Part of a small language model's weights.
Architecture: RMSNorm before each block, rotary positions, tied embeddings, capped logits.
Training: a variant of Adam for these matrices, 328M tokens, 5008 steps.
Each number is 128 + 32 x the weight over its row's rms, rounded and kept within 0 to 255. Layers, rows and columns count from 0. Numbers have three digits each. The size before them is the row's rms in percent of the matrix's.

# gate: layer 3 MLP gate, 640x160, rms 0.0968, rows 162-190, columns 0-159
# up: layer 3 MLP up, 640x160, rms 0.0934, rows 162-189, columns 0-159
# down: layer 3 MLP down (transposed), 640x160, rms 0.086, rows 162-189, columns 0-159
gate162 101:128167130085141118038148123115159123150086081160116139095124124093074088136156050104137152108091147127168139076162103160045102127095141098131075117167146182120145109175132165089082111178116176095129129129152090124105086116074100147127085139208182154144096115104177204150118094147135137130173129154107109075112130186131092128154149147138087084135053123082121145174088139148103132119158113140104084166111170098089117123119131167140107131154130104062169158112094130138090144106090158
up162 099:127192075120140146166176113179102136142152110166114130088146147161172150151177157132180136036103155114164184123162173107172118138195120114117119164186128133156162147168115097155097136111133166086133134151124082124159057127091099149145146146105147156121183148160126118097086147131173193165102126164105111076095116074101110101142104188070103188122149070155150172126145132191115186136112106148118144056131123143173097126101139131160127187136118139173091117161147129143149108174090165
down162 101:129092160202115088129092168127184145137119109084127111177149103136111123187165074142081103147206099110162098129100111137137116142099114156115105160073167149142118178138126129161140096158142075097225181124174124105159194158202194091136125068073097108148194103139144150136123137119123159089138117105158173166142083137071119115096141147126132125159147139168114126148155121160119129163111131167106153199126082153129120086110109161101103102128097151140116116173097101179081103087176104
gate163 094:155092129077159122192081125149167158131146111139113188132166183085123198168179097211117161112090099107110128153106167133129153149104119088132103142049145151098134120125136117089202097099172154092156142128128152161169134122158138179129124169127118138180120171162136090081085125163130089133092155092174084064117069110182148097085135104159076147171135113154129124158130143181126081084131066126165158081117205145144127126160089091155117141131112164129119115125193102133131102152139124
up163 096:106141143096100148101108124128137098112088093152153143095126096129129064175157088112114132144105105083193141173051117134113160118129171049121165140120184112129117133158105130082188123168153149108160094121100096146197091130124111128171184152169115051134102199156135066095119127187103137104123085168107167157095093073080108140165129204078073123065093122100094139130111115118141122132136112048131129132127158102151115116177113104091147131139128152097125103151065140124180119112084143
down163 098:145157101129143160179112156143161141155151128122138138144129199144171176196107085107104098176147140098095143150108134152153140178142149170206149117087156148112144049118142114120148160152122154145156178132146095095128126161118120118108171139183122069130128100138197075172071134128119090166145171151145076150136081121134110106125086147163149165143136117189154151130137100157178114097115077160133161063071140128135129172124116123146188213123146216168111138111121125090144190150080156
gate164 101:080130172165192154186158160158138149117098126160117109141102132126086214148167148190098138072119131127123082083135161153123173132104095127089163097160129134114186192142153087120137055141090115142072128099164104153095165122083166159144153132168083190116147137133155155119141140149187162111093127169142132109161120134108176156124107118121122083103080107122080135083178141163100145090160076118072129059158110139062046139176115104101119087074133144150120128145138163133131096147118151
up164 099:132180177113135139105161152056106149142111134103123118097143134083127194179133191145108112166139099155122109185166129115156115115177149150119129157166099178154086164117172116132145143064166184083108135163173167160120162106143142164084168097194133127105166177105165115189100169144137134113144172075122108134157140166120094147135175133120120147095127124075105096132139176152118174130105155112172156146130128119081101120164192077167108106158149066120127121042127173135168201148116179
down164 101:091162135078145129147090077100119072118166124146091075132145068129082045160077130144161129133123103133184121146104115155105138167117188120149112105118085121113127125153106115117116111087143108163104148117184098111118171136149128114100144131116161209159174150093202101124158069206120167129109117097186127089104149190136173199131129185087111152113125126104125095048148170104166153110122137102105145054127174118131130114114135165157193144116136113129138152139173092085076094132134099
gate165 100:086121111141162125120084120080085185143126060135141113114141082103125118124171124117176158150118159104090111140152104195144095173143196151128134156093095150147095112124132121110089156145126120185163105171146095185098067163174117157104170092116158168089141076203147155114114139167151153122121082133201169048085131094148144131096155108082104169137064153138080200161141129123150152106094093181137159147111165141093143096128091146124100128111151130075122191183102139083107135143149143
up165 098:159126123147111117108130131131120066144193147125141151114132121088113112135088145071117063107110111152144182088133126126118122061140114120169174173161148177117148139108119102177167145088085099153102185110178160099178086099162129141124072175201168099122086082128144082102105069122121179148141104134142143118129180120134156083133113113147103213165111104148106137117141107159120125173162148126149206101121166123171049140073138152159141138162106155145103138148149189123063122038130129
down165 099:106089146132184157108092109111085141160144140124170124070125091113152083120125134119066074183144165210123121163081124167113162138173128141163127110165101084156073129166114125150107137119153092148122133159163104111095160141061161145109121162148092158084127137156135122179112133120103173164085142112168123099188164070131119135174136102121058130141122090203139140170170192102162154099094199128188099190134182115126128130173116131102134094100177106083136148102142129141162102090171078
gate166 100:134126131157157102129112138093089149113133124146162112093145130146125102216147132169087110116119176155125138079141114137224161112084121139087110141146110166129080157146121121114112091160128098093068130188127156081152109122116101085183165126199165176169154130125132130078117098101115089128100146145157129112120121118202141159092151114065117176104116122072144120117183124146128113101092093118232128085134133005127105119091165135117139118092153076098150106130129141166185123176128147
up166 097:200169124114113104164101136112149094130167118084087127090138126164122130138117053092159194103159120094154121068174134154144120115110174133114125096131121134086095145077179179166113130178130104140187141141181122088121086107178137145157115094113124134145116155109155166131128112146064140062121120049124142117168150077145097128106088083084130124106114110137100092111125121100168176113169127130138179187147074118198138136148086138157127109152176139055061153116193109145121145101067081
down166 099:106111174086162111129100144083123153045126191147103129093115111168106169161102156171124129144127147190174185127166080110117169147164151124129051181141138104161112202088101183125124134130126168136145135092109104159179098190108170167119147144123107104153143141146071058194132162125140074132116119127112081146089151149145136168128104108111112123101137096077119092161140106148224144094147084153125087119170095132080129073116114119155108147104117148099173109146056118088144096161117140
gate167 103:129144133164064101104127126162140174167127136160152116121072113094132081111105095115063130103113182148114144102122076115122135183151208108118173138136114184111104128071119194088205134090153179132159158185073125086206073172120074123091135127122107161123115125054158105120160121107159134128097114083142121146135137137095099151110168099187101171116104094133159171139140164090119198149098114168159085088132117120106118152099126128103059060110141117113147093142135110091111117159099165
up167 101:114132128179167111136125084098103093075101103135121096104114108090134097120146115078169067092102158105090218081139143081155158089117104185148167130099171101114074166169164142132146082040133096145155086139165165139126101130125120164178098138161127157091137111171126127129153125120116140075059115115133078121149098111143127072130165144110147101095125082035132110080188082092108087128139198061153149120174129153101048122136134135143167111117099133109129127092136157119110142111139150
down167 103:165165102166109136122103105085095144142121163148140114173084142093108081098172183094159132090137104108154140121113132149132086123112152127122099136130115139104160120188135100068151089079176143130143162168205140110146096112114205089135116088151145047097152176142101070138116128134119173127071085065115091113149124081158050093131118152132102122127133155048143138152115089193118079110131154111170134128157087193146141086134140133105081124056094148079099165135137158183120169119093134
gate168 093:102122122124116142160091104118148124095121141124118172134058106186107143114183068164129134126099175174179106104153111144140127146105130164098157152083104159145151091175142151122086083133097121095142111114193099114059222139147134093154142119193149084173172169105150158120105140142110074156166102135189115158172097209140079069097128089118175149114096151182133139108100115149157122106128145115132061112152099169116065112114141131081127094150142204165166150110118158116146081111170120
up168 095:121149154041139118167148123162111128133100085143056088177089063137146152115135137148134075097154107050128105106132095159072095182128108117090139086107161148142201111078146131137113115138125146132169185203120097118113169128078093097094112077159107067137171121192138104069111102163125137125077139174140143148077144099128106087171160139096144109129164168116104175096118126119181112124097100112078078116086164109180111109160155159149159139159141143112134131099103158064110111123160093
down168 097:140162113135091104098162131144146146161109142040165065113129143065155079147125111122113141154201104113135107135104144122101115189155107104120098123210107138149134099171136119142164075106217116148175117135085113073205125129155090149119075142084163129111061070125113158136155136099142092096141155129155147086119181122168139141106080067131109124146145169106134156109149144124157095210128157071129155107146098094118208149145129126149102099081142143093103118162132085176131084136126163
gate169 093:104147152160122146137142126111117156135097088207149150135105104109205132106129196120088130164186150123105114059128058136115085100110148115093155036135154159157142102125144169154143137121178122094089110074178110099088152128178123103139128191125183126156125083138085136179163099104138127190093117143107085153170085098171161136133157149123183102113100100119124126067129152175163165097125163128140118109160137146158105139109158126166097088144051061123111099149152136101164058130103162
up169 100:115081147105129160065162085156117092121127136120089137118084096132098159099072117127141119141178147189105110110148144185141137100176143142129140135167147105108144081114095175147144098102042162101119091146126131132198175076146075196173111131192060131126092135140196127153130112117086068139129159103172086150105121189207145103165120036167126101115159141127184154099144146163132114168116150118132114115123141149092141144130162182114134134116131128188138069164129131112125099085099161
down169 099:119103128100106091191103064111147177183149143134122081161167097125181117114169100134063153156170120155147071123106157113077122112140194108102133157112170145207182143090138113098127157138142098095147159113149084115113137098084162103132152195212162089165150049141154131163116149153082114129165211131124141155112135102103129162169196107088164139134183153106104138148124127128070145127160131150139183109151126140141116078086112142129073122162142158110144157149128106120089151120180170
gate170 104:126113125183101073113147162105141093033170099159122147114114115089106128171166103143104156162037179137110122065140177113109167179102189104093174173133112171124094122179117148096156110123168159116159133112132102127172137148121128129092106159087103127097111108131076123116170065142143163162149190124153114166176131083114138178152127108134134136090164153110158121131177118179131092131126104151106124206175139157150130153194119097120107101078025119144101161177134127137123152100141146
up170 106:118085118129108157106188161150127072143119126193172188118127131125095192130129146108087116093142148099159136119117135137151128122124129120049079123091115164105159172115083100108136153075156123170137138155129097141145100143094125090143094091103160073083117111128112154139123141100185098190072129114129129126098131090100124139072101112161151164106133137156179037148140127115133089088078094102133115105152110086103133167143128197171181084135123087170117127096154081139126084211067212
down170 105:101190133132170099120144166130144123110118151159144153127137076153106159128128111129121139161144132148117157063098096154139103146085100159064156128090124144169123132144134139078089057092112127099094141103083138099088142083205105061198109094142192134130155168092174151122096108157126130098159152151158041153167169138137116147106094147104139128136105220124168072156162113142119144130084118094147127098132130179141160137149111125175128095155188114116053096131122154108061116217104136
gate171 102:092102162143178119129091135090167123158110116088135119122120205149108104114126137089098149159153077159140133204165119126141096124130126106144130082114158177168124086112110071126107093166181157142149112148138113146099164109095136126145146109083120108083147165107111164208134159155191113115204103132103111127100132126116103122112070142125157184097095156111116109097166185115157094092132062133095009085179160112111087088128159184110134171141154137143091078121163126114140057161100141
up171 101:111111152105127142133105161148075112116116135141114189179173106102234088108133201124122152114111110131118095171184141093137088098181084156138163142069098148172154113120135107115147127164118099178143133078121119179140153107112145124153116148109064180154147098115085141145134111100148206101111169090146159131163103142135179181144117080141123078175115098121178111146180160173105142099157166156145099122044069112098142087122138158108120100158169137105196133103139111076076096145123144
down171 101:116145109088092135117106105091156122156113111093161108110117072140143112091140157146158122089149209095134117132156099144140188147133149128168128135153163189138127142166148237111167175146081142124091133169118116103120075152096114135122134134110136161196133146099178195129109141152088106125082130137129146114123097148155173131133146100108159144070163164103078154153092107122081139122060078151197156131145117182144049114192063082117151075103071152183155131146111126132145142102178149
gate172 102:112121198142117118185096120151121131116108202135090127074131134154128148173090062119183137160140167082056113123178167136123179126144075164155155125118098135138186182162120122121168124169152131084097071112131147123094059139157090213076095147107130170141131117130189151159128097152166109073151147084119132147160127131158138122144109053157106130170147087149116103123174166170121160173138126135118121097074125077145098100154163159138095130115110096129122127120070176089088117110148193
up172 104:151172093140145184086098132125164099053077099110135114133113128184131135154175109105128097086153104136155203121112148098160176155177123092085111113086181094095148145087138139144105162105146115159083102179121149155128144123135119175145102115131177132122111128124181176128094183104096097169178123181125157152105196131127163097063147181121127127111068137142170121126063097134106120091110150104110128141188173165132184164186138138125121190111109111134062111131217108131153102102111163
down172 102:105131132106160069121110179107161157081111119124114073074095134103181121139218079164095173178136167163130132099140146104095100122162075095157119186044162130124092100130106105115124070161147163160178124142200140108146116135160130116133126163107142107139152135090167092146117165166182084146107082123134123132170093081091183110123167144147124124125103117118142167156130096158072149110126173109126133084120090108144117108148145130090119106173087159111148105107117152134097248118070089
gate173 112:140114118127134122105073085145148078123153088146093050143026116165166106138086152142109149182141084152111154140070186109111129165093144167073118138123162166159127100082140159073151089068134124134182114115082075143115148102107128143110122102108096120118106105111157094115105151145156103083076150057158136136181176098150166155047148118111216116132119136105142150116131101141108081108136137151140129120191097107202104118184158118136135141114122137119119135180174100192128159171127128
up173 112:161121145076116178113125111118188161121182152191102098164057152184182120074147131148118096092146141140121138173102100175150140126166099126119140128125082128183118151115131151109116134122129238129116141134093097169129150164076123099128112188112128100113143125098124144172087057141110146160155116127199145150085088107097185134095072151103111106163117097106142107193059124123142157117158141148147120072122140144076167120159113151116099085134147190103088091073187138132130153160154078
down173 111:146142181172098175115090174188098122106138160133112129138089089106156193149212148138151109116151120130107153143127153129149153113086129066171111145159190142130133112109137077095121116064123158120144051164092133141127101145145146098138126130102113121147129110173073170123167132151117128134135165111133137160159180161127134165079101077205104036055186128133108103088145139159157123102129128147099042115108082091190151128169077146170089178154131129082114153118149098113134090128120102
gate174 093:090149167110108125155095146091154083178125128150135106108131222123125086112087116110119150103128154130093122138148123153159146106102127198107169119143117136144101121057165165098122066095083115184090118076108108106113075086151124058108114170093084169092123153175076064143075147181113157122095132119127050080149116148130091132128135147164064122119140153090125127131082182172109133104138098089177140121113172066128089135144121051139093103172074138133119079156150125125139116160092102
up174 095:083087145109095141104120115114127061139115078169203086088121170053118093141097124085167111121114120159143158126155131108121138136110139042130117130158085129143111099171076092172168097150114132162120173121118053156092117142166138127156115110129152142149102120104107167177172138175094061134135167086128127164103184129091132093152144135127149124116144137180146095212116110164126170104141177124157135131144103104084155069105118160113097078146113091118158093106196131042117055129145160
down174 094:118142176064101134164103121145158143133172140153112100192103110094136152102093103072112076122206049135125107126109088148141171040134173129116127152195108089118077125144124118153155162112141112113156128152198118099121143143146114107125178134134134155096101071227179060147155162150199158111121117086109137104134133093120152174140153076123159120145097136135141140135100196139181090121089073120129107138163148180063154114150115112165167129131094174121156155118120123136083126126156150
gate175 101:114124123158126139076117094160190154118139144130083145027179181087118140136117148115104193135155161129216176084155118090181105130143126133088137116088094123097163154185171104140128119086192089091126130079183047136139145097122133088151149074126138128115118122109106127116136131141076155112084056145168181105120129107146149122167109106122121116106127110132156186150106143107121126150101157163142076102189117163168081065132155099136131142162114159077107174093120169140177119158124172
up175 103:157109159114106178104096125110139162111079131120160095163101156188132107111170147167102100114168114042111142112086108148098070125123133132164124089213140113119116183054166166131120107145171113146089134144118129111183196197159072151136128121114130106126169112136070124130174104138114130106110155126099156172179125090084097177121106103171150114169088132119124084083079121156134150078125144098195117174138167112124119102194129096088199156106140088117111124096126098159152090090171166
down175 101:106146140161101161066102084132140123075091147109138091119140140125143127143161152199133129149067123098121172140101138119119104147160204134096084148179068137154140185123161107090164097112115097153020106118158116169140167112197057128150136172155148154119151101119154123146150104130119135128156134159115196069128102070122168134136085126143105092159136118177128092146114099142137106137174108086158125129213120139141148106112108166177166162133160138136092164153090105100078133037082140
gate176 106:071110170069099124075116143095140187119114117077187158126077116115166141110134080173102150168151135134084084075117148131084095137157153082123093092123127141177147145055131143155150119168137129108154091131129128141088155157097136144107106172099108142119115172159134140119118130125164114182130168157176120152133143056140158154143134158122146054133148162088198113086160167161116118147151123142075121117232147092088074143159124150141140092153156133151111117177049180159110122187168102
up176 105:114113089121187089117095149131189130113150077117179130119110063098168112139121136109086127067127153157155138201152105190135155186129138091140132137077087120102160075135201112166124110144144143146088096114093126112149113093079161144096153112126118092094090119096183117115188061129129166127109087163159112122100083151111128122097119176133127138135131085066161074082086128184125121096173119151111117104127204111107111150144189088129133103159106164093186175183072148124102119176145141
down176 103:168155156098075122159105085148089118204098102112133095057097154068107150071098174140147157113165166140140117149120064131137140115140090097156143135157128187157135132203125149106070107131129159123109125104110149103113148107127072182068160158122095155160121090137143173130134168105184128117127110144170154095136141150110134130144186092111144162120173129122170088103054075140178147066137124125153100070135166132172118155147184120037129097109151123134089111125156103126104142122066193
gate177 101:114139111127098076112169159150142171177120107163109089117168138090146109121128149119102146203176098121187151081094131170067121061151134095138071126128138191101108160101152145190158131122116129153120137120146125112161075135087109143146135064130126187187120100151179147134157119163122130126108104123151168073138093101124120064121111183101160094096086152132045121155168108050121155148123088105152099158162089122077165138150144130176176063118113159089157175168124120123107070156161130
up177 102:142139104191107062135097145114135150144120123118126127139110092110119138126186120085184107127090134085143205194144203165075121121109117098145137131130121152126142181121153116048132108135119145121118123103138153150083113122202124086176157094137173104144120123111162125100142168170074170154104064122125093115145187195078072102099113105140181123126141047105119113096118087182152060136130138124133128141143098129101125117171133112190109137090153138148123198135167180108117190146096185
down177 102:085089164125126109133036187082112127138129189171174094150132152105135108160111114118084125139088113139102125165146086137089072110137153175176184091150181095151129153090122152083109168048119166130125180165154154115126101088109070131100124135107105101077096176174094170121091116095107155086106100127105084098104165085109123136127122105107137102161125123078160124097103148121250131132094104099126174071119112132115096092129103154128104158153135094110122077083116147135146060115128145
gate178 101:122133155155231102110105149139121106173192160121143084181103142132110083144095106122184201189116139089089120125069125145113126111122181093159126111133153181178151123138134109153161071157120117176128164143129144138144155105129138076144156183113135153087086149120113075146169130137135124102120120135130130187149167156122077155112164137176144137138080178108101123129107056127151167117098177078184173136185109161164171136169184065110108129095116129126094183137121167184103119162174126
up178 101:171088108102135130056206168107118146099101063093135149113122125162188130144127185175050013197124137090191195120144107081094122129138093132122132121121132134104076083069130168155130119079121089141057121135106128122144113140146168106125120068125175135145150114157135101142121090143079131137097121083129109155148133153096125111097101055134090123149092157094148120129068114128100137160114094138099117155159090105135080112132161116170177130174158117119157125090102154118145112079097153
down178 100:217100158138162100060133124150075129113146120185159143100120114126128127127103127162091113131110144093164132110129120173142112167178180166205045118180106129087114083158143102139147145079145144110140120132149132152183144108118097098118152141147139142070098117180138118103118110083157164129094160112099081105137112129089140141139090108086054178131132122147139156082088108102238140140094095153156196167122120097088118122137142080126153120170184160092130136137151197107068122176106109
gate179 098:138122133082115131143106151169098125132082109137045099057113173117095081123149096139101069107095166148173129134170071091135160182125113202132106144139130141061172148109144174140107110056141175163121143133130111160125151142166112165137144164139128075163088164138166169128112057129085140147140066166212072160109118132114087188172131098172158115143110138130141124131109114129092120089086150141160146113068199109116128101171098105120200095134126138096114127121074125116166114161126138
up179 097:123118129115107178090149163151133148146172109099133175121091070105127129086102064165098158120175124149118069097109115122124096169131056092113090082095071077141094107146152121093106143102080125164099112197118139095135093156108146120093115173126144168115155133075148190148070134193132136081157156116130121114072095170217149149151112082145104089184123097130141159162083084116095141160077133093098104162159161123145141138134090129132093154157160176095101110073082139129163100147088075
down179 099:065072080068088167170123119132136171106114101136118141134096136117099151135147124135189131135137114106174127130121080164074094111130171145151102045124134109148143140115082138183115124145141123144091140165148174087135135145105086136126108056119075160135082133109115120084156193151121156107188063113118185168109126191148099144149084075138118162127117116109165117132075077171195117143095129151104154099153116098130119048175083081197112106137128128171141122160149190161137092088104143
gate180 095:136122100168087187121133131123154133156154142107115103166136110090135098162135140132091100129180075164163149077110167117137121133181158133064166138187097181142178094141157173091113128074145114154137143151134140111099129148163143120146163142161117170133097133130142138137098165044148050097108076118098063125158161120126164117148122184099099129157073154212156105130139163079133086125117160227121081138104112075161158135159140159144148129134158153126086115142105158168041172143163145
up180 102:112104108151166123177162222120084123084167063065115156109121097120126088173148159152081102164138131130081162175129086116089122140133105081146080174153095153168158126096103097088164106130111108127164131122106152153095177112118191096137138118128090173105078171096138114143143126162181070134166071159202070183154109114093136135182132140120136211127122087118154109096147116152168097108102085129173114121144131099135091103138113103113113060069103158148158104153127090145150159161111147
down180 101:154127156114139162092115143077106164098127151092093101130110122081113077113194120144152131095107121154174176126117136136151037098136124174062167073141187165143104121189119124221101165072136151107116117115137161096131158184137146134134167139131163094149166176140128148079113157074120137145145152096087186120106177154143124082078134093103169086196086127143125109178090098122155139141091091106139159106092204132151144113151165148132126131206143099089088163113143122096165104139112118
gate181 104:136105120095151104113165102194135098151131163135113096096074137143095120128122109146111116102155115209146126156184163119123126107108158094143119094099113125173170096081175186151158139095152168090116138163064117095146108077200149091088133093118155131085126125067170122118203140140144146109128121091171111055165172137118128191141069108198109146136115158180157144165173167113117121079156087110073129135153091134083146148087132116085089115154113128147178088175197144112111116083114133
up181 106:099115118152138164139098107162110123127088097087108168175125146083143079107117064175073082099150136093165129090141103159114105098185123138183137165169040155084208163122080159126190151136113119136090159127153116113184144130075125179095093112094123116105106170179113119144131153152163150081161152132076133126095163162100073123126120106101167150223145116115110091100141097111158083131095145137134134081147111091153170118118182156140175182087173171105125129184143127123104127174134134
down181 102:108139189149134120116166149104113098145106138175134160191132107059139137035142106160100156173163168102127133079147141155074168160178162138128167082183164127153104168167072115127134108097141155078147148136171164174125170188151108096164098163159153081143090096114116112150149140048165126151140141195202113133113126181158119109128147148108135152135146130083134099114117098146192121080125167149213127162113112168113147140114203126144149087101101157134105140116129160133099092147111097
gate182 104:087190132155076083096156178151131108120121070126199156138127143107109082146138208146107125163086150156086143084111132084104156159117121133133089163136080144071157125102104131093156131183140148090092090134127169145166152168084182140158063161121153106093139152092160133118150165161152136114103055133112124096137106164054153179165092144126108157166135149127127119052069134140130188190123160094143085118158161124133090095111169093136158071126116175141127105128167131129155169108173160
up182 105:114167126144038168143073137138159100164154145170139134109113087150085142095144124176146144102135088140117086108129106175159161133142132081089073216096127127137124127136160141181171150132142108166131199184110178133113148110109110179131077158189099171134147147094150136124108098154100121187146049074148097179063110130144082178105137158136145132168069157095117109140090131116078111139109133091125128152119143083075107120147121120180182119132216105154112142123164133152150163091144134
down182 104:162187154101139128136154122100112049092141131102105133171180130137115140098029147151129114114114171140115136077150143127089138131150126137126124093081147144170110109110109141124073142102145159183168121233134139095179189171021108099126096123146115142141126121089148113168113111161105164102099105099112148112122146141079124118071155137096146062119145126156132065166113097113014122105122090130140139137155118178103124131127098128086112123204139141119124103123116147162110168171072137
gate183 100:142155153086137123044102131089109119133123062116099150137204157157099113094183164143115088141143135142066126120168138159099139143101187134132072101126135152112109088063152149176095070133160155159104133117050102142131142107133208076114119145152116126184101158088156136166095128159098098110153140164156104169105092122133131138120192130105123147176153146151112164131144132177078097125151153218117136101072161150157148147107189149103108124111221185117143142120121128134089126131152084
up183 100:134133126088166178119137110159111109107165104176090036142147110137107127130158138159234107113131147143134084138119103161128121131151110089120067098148109165112130111090156145112049122093189073189107152086121150145138138139174134112077127156090148056138139175186136147063117111128133125076107183089139170126137103137137141118154064109155119140159115117096166120088153096106130131135109119073075075149117162115080100150078101160102164132155102155157095111076096141164165154152113049
down183 102:127168131048139126112148133147135140155137104123144106099137093110062037108101114102153130096101102092122140133105146171078148132143190164112173102150111109110095109112118143140148099076098151113110129111159173181126147140148104159119114189130173177101181045132130175104189107069126177131095102194130099101182102176156121109115124156122139150182119117102121140132137124096071091070156123146177122122151144189120095080150154121182144148061121111113149074147059155186140142158085104
gate184 102:043113095089132172129173140165104094088141061126123205093098109156103181130131096078123174117115159107109115113096126154115104101230101156156130092108166166105174155107127169114110116174173138127089078173114147144129111128115122166140128130054148136141152193178093140160199118142129150111139092157146123104134126139211154165076069146091148120176145092143070176085089137121085170123168097151109125080115123129167113084159114122142120147095188153116114121161131130143096135149133120
up184 100:135131119166132125091145140122096155173191181131077181136157124083088125132114181069131115062091149135111181151077165093080147162112095099118152075137101114072095127103155171094137079153107114094135149199136108144063159146108101122153069082144108091106162128102122131103148116123132136101116092064121119133161137163143139142117151174132156152108126157111190142162187058150098061152139097169092044106154107085123165153120125108115174128117134134119132080114127033121090095131117103
down184 100:096178167122128144146161087108148182126119141129096186081072189137102170175177156198190087097132114127096120086142141138157151136092106128153120113158153075107139186080152104161140142181130123086144130107084085083049157127126127127167154123131109059080092063177136160129119167138100148124120114129159167105106119093157059145179120136156141200149100119132134181121101102114098101081169165129136140153145068089140082160091157119095125136118162105113100157094110140084121189142165147
gate185 104:150060132078116123141156123096110113103123164197174110107123156124125116123123131144145106148127165110194117143103152123145079101135085138098068117139121190095133079162120187117173133069091142115107177123178042132182143124129185150132139145183125129127103148165118166123094130169089115066126158124167053146156087136147084199078130093168122088090174186110067095143118067092110154101079140098146142129121177101138105139129137148128151146139115134109161116153142170107129105043115083
up185 099:104163166115124098118099125116119146133135077122132040131092126132173120182152096127151113172154140034142161164146142125149116157101108102130137143118107143110126085137151137128134167158087094148064153098144089084137090109131163108189061129099156148174157068154161180122146141091213121170100186130068033131129139085152139157083130176128170138099141177091101157100130076095099159121105179184136143120149156126057168073149146165142137141174108113139152105154150096122115135126139134
down185 102:140099076192160169107082155154154221115103086073153158127135063167180138139162120152127145145091069190168128107109148126077175134135122139134144170137114101168105106108145109153112097128146122113166084145164134138150101074102120098115165128108096115168110123104137105211125143081132071157150100188120092036175103137146135088164121129120124106126108157075134104134117126126171112166163140191118068161088091139193137172129067110085085128158154114120133155118111152156107150121176102
gate186 100:134076181074147169137080168126111123160081091155096119130122102116115203175136093174156074112112134062123147130181102103120072060161156157188086069090161118099170111132107118118124210113138121150105146141121151103139143110092100176074155061060142118107122132141109190121164102163121148069143120170165146113138153100159070148079090083116178158161101128176130111127102138072134159137143109147127124153102138091117124072157133109125120161106204101116125094164110140155113125083121128
up186 099:166135054212087099145175187157111151171192121113138097139182149116132124133163145160172115094107119156149151145130105214138102096115123083087088090152118163163126158141097148138101105132100103078119083115093168154088120126099152109148142162124146171063177111119165098162153132176118151058125092152143115142118075168089147147144159109150129119113129076087164145097171174113148087127200103052140147132151085148159127164097138127126123145172094108145095122171132073166059092140136135
down186 096:110095112131154105148181094126130109142079095182112146082148136134156125130067152066152171190084124143095122090089149168156125131139154190127087141169136144175089152140119054086102177100131106174141136125078112120148165133164094089099155152143071160146094133102182109118144134113104162171118111144143147191122132110104121125111066139092121151136159082180150141147128129109000136121088110134150121135117115103100142151113165147154139093114167109133126143117133123173144185116116126
gate187 097:158192229108076128147098108155096180149106168088090165081098172087115116140126121159170160136133122144088111152217089142123152110146120086088150150125148098134125151110158147158131133180071152105127205112132174130146099098088092191118071134129115138149138156162083144154195082171095153070073144087150141143091092109099114137172093133125130094113140126123192148136119139124152125139135142130131130140180135102143138113166151210100120153106113128148133072115078210149128104099159157
up187 095:156159129071163098118103124080127185204129167139101151146111124087130168147120121154105063133166183110105114133162161180186146075097171093119103149151117112135136124199079086141122149080164177147156098169115115101102122134130093102105118159057144150102156114141112137118187137156147171132108151144085136101178089157069149162148096183187111098133150158097153133168154117103098057164095099157138172125097118149093092104154115115157156155112119121155081078119040133096169106138152075
down187 097:103094092141142191058099141115140107123153153107121151162115121147120128110053143090172085104098106127097134131083138131125096185116129166138168130158165188158107158172141126127180172114131075125100140146081139112102089140181146178157096073091028118123120185197162109140136142184100174102163164105158171122100105118155112116181101092071131140195142163123140090100080112143097126147111116176118157163119146139127082150118145120128135192119137105160102077149186100057130113086137140
gate188 103:096145146097135107064135144099128149156127125108142107134118183076167154160169108143088145129146136136132215150139101139163135100163143114108130166178068148141190085076156137195111177171073105118133153192131151107134148172220173116157130165168160106095101152127106106155098065164125147159143123125156144110087102156117121119103137101154112180117145091158135193121096144103114039129152072131076119100124083061099073124163139122115157085134086101167174094159126121107153090115134103
up188 101:152106119130115213086162162160122123072124132083199087175135152130101098157143166112182169142179138102162134123102159171116111146178121062127163171111090179086055071165141142130133129090105141088078084123181151157184131159129107147156113110179124128125121167069163125099124191140077102129095057106111107132154185151099139110147087189120116094183125114122125160103141177118109122149145112143117145136158173140129130090136055112117149102079142084076086151145158120134081123122129105
down188 101:131109133162123081182157172142112151138151107166125105108119145116129128130077144103121105117123151165097198123133104165076106138164150121123088105143207070096204123133152098040076109121152112108148151162121120147176162122079149077126163084153102104128126137162133071092087087096126099105124134144103110134097098123085145159140087103058213149165110054132147104131151129100088087100132142177093110142108093165138136090099182126187103061157111169153190068149161143121111139117112126
gate189 094:136160147137133121136132118151125125172134077157145058104134167130128093117165146173155080164068139126108072134151161185136119114149176112134090041136160162123087167127105104126186109193189172108128131202103164084158110140132100132159190165134147136079115046091188162170145170142088087123098139105132133141137093093153161113190166083080131086132137125179191154079149144137114119111168090125132111102146115126142075115083131106144161141138194109136125090129103153101119066131121100
up189 097:124107100164071139159174128151110163061164100120084117149146155149106120174146102075068097182091147150151118169112090138164126172138162101077183113151131153137154064100109110111133169121152141050144120136165072118077135117092112168116131162096149091126133128175161126141087106184103119096161117079065120098091133164200115149107135126187063121115168088215133161117089099104138126144160125164160143108192117138126058159093111120124105123104157124157131127106105156073141117187121106
down189 100:124176133197117109176116147138130141143170122090138141123147178161160149113114141157143111187145154117112126096176124152182135090171147093153094093150095090119195094144107102081120093144126080113162134122110132148087121086110130108200119194164158080151089090149136084120203140119104110070095126092157125151177089125170142102083110114066111144117111125131108079126216161125134155132178158131111091189131054119154183102132127129172116076106166119132116187138079108170128126163080169
gate190 112:112060127104163103153067175128161079139158118079123164105154136131138146116204178212151126114134156144150166127138072130101157060106174126128085117178051148150084140106102111103112157143153127147148137123172118136120129156102156163118122123154176108141106134149087205094138130117100162102091115131119140160041120116149100072163177111126122134113136116123172195148099179159146095131104111132086106137142141149086110131093149096185102174084142111142082109189065137161125174126079070